Weights of a small GPT-style language model, trained from scratch on English Wikipedia: MLP 896 GeGLU, rotary positions.
Each number is 128 + 32 x the weight over its row's rms, rounded and kept within 0 to 255. Layers, rows and columns count from 0. Numbers have three digits each. The size before them is the row's rms in percent of the matrix's.

# layer 6 attention query, 448x448, rms 0.0429, rows 301-319, columns 112-167
078:119152179059143106141097131163120173065160113154117138149164064145127114138140129095149158160118159164062123134097140142103117078144169160107151102143121130101091126113
077:089107059061116130112111093145180120084112171137167147110117161118131133115154166126192122138119084090138102139172121141174149129135141180231132133146156101169101105137
078:130202098107084092144249110117079147168102113163159103155164182115155152121106158149083105094146114139040122174128171128102169138105103173138145117143161188119089150153
079:193105134162141110152091130143154167154142138089096154127131110148067106131124084157111097117149197129135141161132142142081119098160092180112157115127114050110136114149
076:126125153091088194139106114128162157131091132111104147131104098096145138113138152136144093093130150159100129104149097080097084133194101148133122137147183144176148137145
074:173160093116078132141096122144156206124172092102164156108131161202166077167180176118135098149149198145160111111147102127099140170111135099112152126156136114165109130149
076:169158054154084145133151112109122138069069173091186103141116130087191158114138078075104089115139122103080135120087130105073124176086078119098120149115043145147084164104
079:143150049145077161151157084135094164176128085125129140141111113128124132117110134147155133096107159086121133099183091115137139109148143149112150172119134147105144127121
078:097167139119044153121140114137085111103101174108112079114107165124122066109118155129162128073163160141122174140137095081160086156124090119146128153094159118050106112066
077:088113168152160135111049102168164101117138158147112102139119119110114116119157169140173189136071163102149146133111122104143171101078117157176109124163140161162202133132
073:158105148126144173100118117111131140150083193095130145154095144109141146110089078094138131176177159106117057162125091109100129174153123072080146120112128142134139141123
072:122163110192151168182117138134107120100137188164143141152126127167116111096111133121113113127177091052133169134135136111152119110088066114159103047172104127146150147130
075:067201175123083140182104101108079139107101073122162127127112130151139104137113119147114121121171188102097117122112146097091190164116129143122118121177069101112102128145
073:146167106135126162146172215097138178138088139140130130041146140106082123140112122140111138108178162124150184071152118118081159161152141092092159123110147163158093108103
075:128126092115086149115166091128112161105125139153134143117117075150089175149158119110185117124147151118104109152079157140168117110077132122079131165131050111116061124089
075:161183106081143097099088121115128096147083122126113078162114154103121112155165162110126198154129102144124135090086182117154126163075129096154076121110159132097145121109
074:141099109141185095089136087141091095141151128131135104166139093155172123112090113137159099174091146088138037106138072124173095131166114079148104180120076089113110149126
081:108116111093086110143090121156112098131085042156073104202146117126159122098093101126086155134091149107141123156147116123132082107096141200132100143122154109182138146131
076:190135144092099113178079121117126127113198219166112184136076151168158119171165161142171100163078131124138078103149130128128195217129155152131109119110157099122118171116
# layer 6 attention key, 448x448, rms 0.0435, rows 301-319, columns 112-167
072:081120099134168101128121151107123170131056119128109152083108162094137112130115154111084086121117116099079162146135112110131098122139142124195073134088106110128105106151
078:072161087169098173114083100129146117135098163162112086144155142065109094169134090107117148075130166132118099175148098122114149078078104099100172165106126189078138127172
075:099111110139114088094149121135116136129126135104056142172099114172108149152131123120120102161112156157060134160155107125154113162171118123188152170175112151100165125089
079:073160166163118158116142134125135115099124114199152110081096095090224069081107146102107152092066051123130140055143074132147088086117122098114104136074173143134121105103
081:120101111136138115131153171128194111167117157114130132119056161111139164166072119144113187188148045079133081120188169102120143125133207070098130133124112115130096131059
074:133137120143115111172107040134161111117101095104105128144152091131163211084131123164090082096119090101152103115126120094167156068045118086182128144090161154118039115134
073:094083184129138130149149113117129150107124145147108124133185136107087133122133126115188164128154124119157120111185105137164175076126103156136136070159181120134148135126
072:127125195115140069109134179122126103166154157102116116103094157102168116177091113204132147113173154165064160122178087163088079132146146114117133109106057113095109113080
074:104127140116213097109139124155189144164162125139090139112152113143159125121130130101138158141092093137090125162150141176142112172110136139163131161131046059105130100160
077:181108137192136114166163171056161209130131135122150142118117137151151182097091129191144122160082087124140159143088128114121127143125115082167172095120137033065087121166
077:136138174068099150088128085192123133180140147147179130094135088170134146156170160132152117177092067117190106083082140116181133113062126154157071135152112138167120120083
076:137113150148099104088158137151127111141140179024100114126134116109165161156153138144194097145099110154153063114135159114173158088186169117058111152132152105054139128125
078:109169047133126195122168107108203176101094199202132150100128097085100129112158162164121136110143128117067166146161155122102091092148098113143098160097164175112159120165
074:098087129119063127100127129111100102133160121149108158170109118158132093122108140138179142105062063129080147156146132102135123081123137128128062152144122119115128164193
071:089123152098115061116155162171147090114084154107150077113142074088178106104144104116111196149119149128146137051105134145124108075059131117182180100137103130125125118134
077:129087135147142143128101115116076161168134148155126138150162121247162182144088097216109037077145100124114100122076139137137136160127111113126133155135165108161165155119
074:127155122095123044160067144111135162036094110059146131103185130103120101166080155123122117115174140116081193177131136123086144101147112140146138122141137120141226079131
080:136168171176153151132119100129178127142135124132199164086199107098144112115114128156119079132243150143108093092084160122145171160157110115117177085104090151082101122152
071:154112085152126155097161166136106133070117021055120140128146144118078171108162109137192174123155172137123151146148096147141055119111101128137201157132108139169101160125
# layer 6 attention value, 448x448, rms 0.0481, rows 256-293, columns 112-167
110:079163136111080132090148126146110146160124161105088161125076127124165119139186094086124124140185174092137130180143068160149106189180128179138118160193123160121156142133
107:099088038136152158181133092157084114109170115143120146127088135144130109133123119101124129159152145101083124104188114091099155108104127141130123146117094118130116091136
101:185118111130187129128141122171161071166118119143176162100117058112145101109072121170084115132074136082084131132128135100137182142103131175170115110176073148125133139141
109:092084031160090113127119124124132098110069137106166136086117173153103090124184174103138169082112146151174175122141101105116116156146145137171122137142197142164148050183
112:147156071073087146122130098164136108107156145125066149163103143109185116178079158124192139204135148135054113124148133126119186111099149171150121121140098125120141102064
103:078082161106126084094162184145115125122122106148107098094093094094136087113127097173136115164081128149018121131170111131110133069131124153154126074070102156137190118134
094:130180176169112076051145117183115146153127114127149177112154147068096157096121206162137114116115138155145152176142205108151161060092086124101106167135102151197067176162
099:093121126126141112109124098142123103141194174070143124146147117064158130143103113141160132112107168090223147086100140143133120086083110046038169118079129058165081089100
105:131151138100144152130102151142135119082104106085183122113094065128139097107134122107142118142134154064114158079117099071138136124141096132127193138138088145121032136118
104:073163132064098173157157117148144156152108115160153164150139113158138064078125110195113106180144131218127076097108102157129132134121127115112154109098082135155126092116
104:122134182107168121141179109153135093101152122131146122129090170127112097159132148122142148148152105135149120089118114129137092111127132138131163131179128125151151141105
098:092123138154075133202057098120112136064038094152197131149087127095090175162124100096119141107161145103176103127125134175131100109140142166140138147119063165157178118093
103:149146182173115104097125101087130161069127096045098111118086106128144107092058158133098096168124086054111152091173110139181135036081181115081141118131115157080079120123
104:111149157108127146083111119079100176144153083072166143136090123136122105124118180121091095162105222149144083148159132053053148102072104117122136113127113112069121139107
103:174089129146146139148112101110074071106129143110129160131080179069105115076117152136135124056124091058135115119135148110127119160156134139099094121154162160137105124116
104:149097087155089064148175135164137114085090062118122135098140106124111117108146118106075096195140159134148114073085063142101172105177157126130136161146061141153113136114
100:078086115129076085088122129144150181111130084100134086090097127146078142141134130142146128191195132099207150167086097159149167136091190106127130141185072101113117157146
104:167105089115142130110101099114099179130177099136128094120139145066137154150125154068131126142117134101149105157158128119189165137089095171155064133163119166177127137133
098:176108082135072164174159088148091135153138137128128121111162106145146106153099132116149160131145135126118144127103102121142127124191179115132087146143122078100136121138
102:181166175103193121133114084125144136124147057163082059129125163147161103130085148102081146163106058148097102085112107110142150128134066185106103075122116129152113129182
101:136163164171095143106118147087136114200115169157127155117087189154147107080148108123099159142090116068100149104201172098166140132097156145144156135137134174154190148084
106:131088083157130158098136120143066200142127139111130148087121148178151130080061096183120123131119129038142178173155126055107109189094160129122094128142152093137135126141
102:205173101114093109140164111082140151164075116118181161127146164120144096088129142140119096111101168119055138116145107110113135095079120167087187120158139170102116109089
096:084141138089107112185115086125079161104167098157102134163138101144142086104080128132145140077103142135083145134129127156133149145134135138119087087113106148149159123152
103:136100126149135072118092104115164120174117132075125113144123122159141075141158108113139135083147156099103119113047130109162137099055123121177168148085148151133138137097
102:165125172138147125116061109127154059152124188086047138128112101156106119158138158089140093072200064133131089121206132171085078094125136166111089194133156178122163084131
107:146133146106207147145149142109116110161106152156122141084139071160110130069114177082116131064103094106100164166132051100129137135104070094117138099122142109092129089160
110:122068188115114059119060111092088132103139137111170100174195109190159123149187139084103131099112109196128102132092109148087084108135083153191160102057136092092120094116
106:143118174124084177140131135150152186146160130130161096157145124113069153114105144103165106090131078207116088141136194125178102116124102104131105081105130124115129071135
103:158084116145103132129122096090139144095112107163105102173178141131169117132087152153215099121112165055135101108129146151122154174113140084164116169164114129170147083146
105:073171137180140125158100173139153133157091108078138128154110085145172139121203132095082166127171145139137115032194123139129119128076174125119112130130146138151092163194
105:120080136168147174137149152138068108193156102107070134134158144148139116122089103160092141154147154116129099153143130110125129123144128161122180155097152134132147170146
097:141127099113145163154157149058139096171105129067109111147123168180107103107100175122142116173138108109120142119145178087168150170183134097093123116121103134107150131161
103:114156100140127128087155088125074135111198108126143156113154111161185177081069135101121086089077106075199144125079125074163133126144123139140127117146172119117138139135
101:103089121191176122125109186148126156163117123166158084125139071104107208122145132095156099095073142094118146151130126116181125071150122131096154133123184085142125149178
100:127107087117079154066162132060206121197134073154099142214111154092137119147073142111117138141119156126204110115095116074133133154132156119129143083083146144100141161175
104:118084157166137135122101085135125089138148129077156108136160139116105157132087126156134121125144135133105098094103130135142132063166127168165111085114121091107136117145
106:156159164101138111079124183124070164131112120164152129130118177134154129112137053094100126181118179113189127166186115110148156118126129086128175124123169083153100164144
# layer 6 attention output (transposed), 448x448, rms 0.218, rows 256-293, columns 112-167
120:099146143144106087072121135070161155132096131124141174096074133142177139180127090171117153108125159117145108109103085157131144173114085155131146101099110137096189126097
120:109167105151117108135167082167126088093107127104112148101168160117115116088061128110110128130090164078144170185197199120125171133129132160135149126098052146110138131105
116:194167137104138103123129106191183178109156122125160136077112082102192103130116125078177156122091153068124109103158123090067118130118106129194182166146118144115085156105
117:130032086135070123136121119086156095151056118135179113113157123122124099100145177119157117167149150110138129140137099105161087090129143147189067095130165130134127093108
119:146201149096154110135134085107109096160121159179114154113162071153139132164167156125130181137146115167080127155131150169125133099147120161175167100099097131117114138076
110:090142195112143139113135145157150081174152109112186113121169113129138126098143112089119139179109100136056198164155105139093168116145107150179104108109036128124068114131
114:154129141083144132135146098156144120107142134122132137071118169131185165106132135146088067145133117116090149148174108139189078070112163194149188091130081131152108156111
109:113183125135132130126073108198123094109123167132149079059112102101102129109158106177132145078171059179207131155152125158076124115119150115088150154109194111149156156175
114:109094128120091082149120113128149106054125102143100112118109090083182175101157121143147213131110177116132098110096095100140154170078075130127146116110101114089128117096
117:141102169103121117101053170087096180140111135123084110111159081151131069098148111114177165120126165141109145042121153100163124069054154108144125115085085140110175099094
116:178145147091076121107175059125129067188156159094104151142096169161099140100054153106110150139159131120130099105158105159154110126156107156122134163154132159109166106180
111:114113117195171139134113172084143079096063076129154116155110139140121067129116126141093104155144140095083128085152201142102115151134126131135139173134157093125104144059
119:146146123165159128124118132167112148143129107104153088126169096131129173157105116134112157155117158141169117088098092167106107131097166126078128099138106101106108155117
116:173112136115137072105159120160146205103133149124134091128122115126138124105141175118119131139082150153140088175158112159120090143085081083129093137132164105101112127133
121:133124112079116148152085104137134089082104098135108104079117134100100174137083071127065083112122115122058071124134140187189165155111142186097076158067104076118140087114
121:171067122136119113134138125186117091079088090178160150099154084109118110102150132110101135154084146100107119135091186177128164130126104131107133170141128138178109141115
115:106130115120114077109111143097132169146143119131133082131138095112107061097111165061147111144139121128184134159071148133194164110163168153086141109194136136135100144182
120:124094140137107118117133105082104172208174129143108162118165059127149090171116075179120141118139140086122135183140123135178182065138152128203178131127097122145162101108
114:113164097213092110145150064120144190140152142132134126165092068147156143170131103147137152122192149145203095174125170112123150146212105149143213112100089125143110111143
118:135131115182151171111160172168095106163118127147106154098139212092099149123120104103127139174125054182044134101172143110150121125130144125100088102138130119150141072185
110:164090085122141119114114210123177144084155130116126159133079081161149075098093096133122156155090157131109028096102172102133095112159148138178060175105165110175132185132
114:135114138132104155114092167178175152141130166092130073135115132154128128161093159130168178158119118144109130103083143097076147089151184102086166169064093109135153156080
117:161186183108116093196128095112166102105137109140180121182108122098139178123153122132152085164115123090140065143116099135109119134092109126119128124063129175125090115120
113:117110150117127146160109123171136115162129108130151161147127162211119169105137085143145143143086111106232152057074134174098132101169096111169132119087149132090122176162
119:151137173089099137103119150093119141113136113144144140069156134150143143161088161106151109088163145070177152172113187143115123116152108136172065103115158152140153113113
116:131109126108131148140157184098106154119170098095133106119166131147113172130101153184142114147149116101135152136140084140101074100117065124108195061071130126120149138178
121:093119091170084136135106088108160155128155148149122131110123121144148130106122124124156193152153121037003124111144141105117129140128109100095161197112065143102132074134
123:130135171153119129124165150067145141120117125142164119096127206129145134123147172101064105120102142164029139113110141144127156133120069164148057141100188136133071102141
116:132157129155076122116171172087111182172073128085127101127073127127143165102108120123147159088104135173097141162113129082154124145128114101119103158096090096164113129088
117:113113174078066128124163127120115169162130170162072150164135148118154165094116084170155122123107125134092124122108119173113168110122137159169128121137226144131130112155
118:121148127145127092099137152111143090121132105117123092165153066176161086119174081177115139147077089082081066080120133115109107042113113123166037146116109138118189124135
117:172167052120103162102122145137106184081119167129143111140092088133152172069101128142119135133141168120057092087112117118096143090114096109088169153139171133121138118157
110:149072082104157135176147129114142138183128108088145127155078123110166122083082116105100099120082105118083140160137138119141108176144137084110105099152152088139116124110
119:175108095139084131101155096164086125125179095146125078104098089088121126095090140139083118087136114159195098110167047159082065105097122145112133188159143168103082105144
117:108131110166151106126162149125163027107110147154114120124131105118149176161161198153066077141148094088100158120144082065108125085159159101073132175156138136144070136069
113:137147116173164177082138121130094116180088126122120143125100121082171163118090119113146193149142143105163094143109075068126111103092143044099084173151131138082139104102
115:122252098113148152085091076136153109202113087093171123088152122161120154189117184152126108111128123115158163201136147083135156149176151139148112104118149099154154182110
116:096180093167131088147116129106121123189140113128126118117127127071188127110161081122134201099096145155211144131123149098108183123093178081134169119139131161136124155066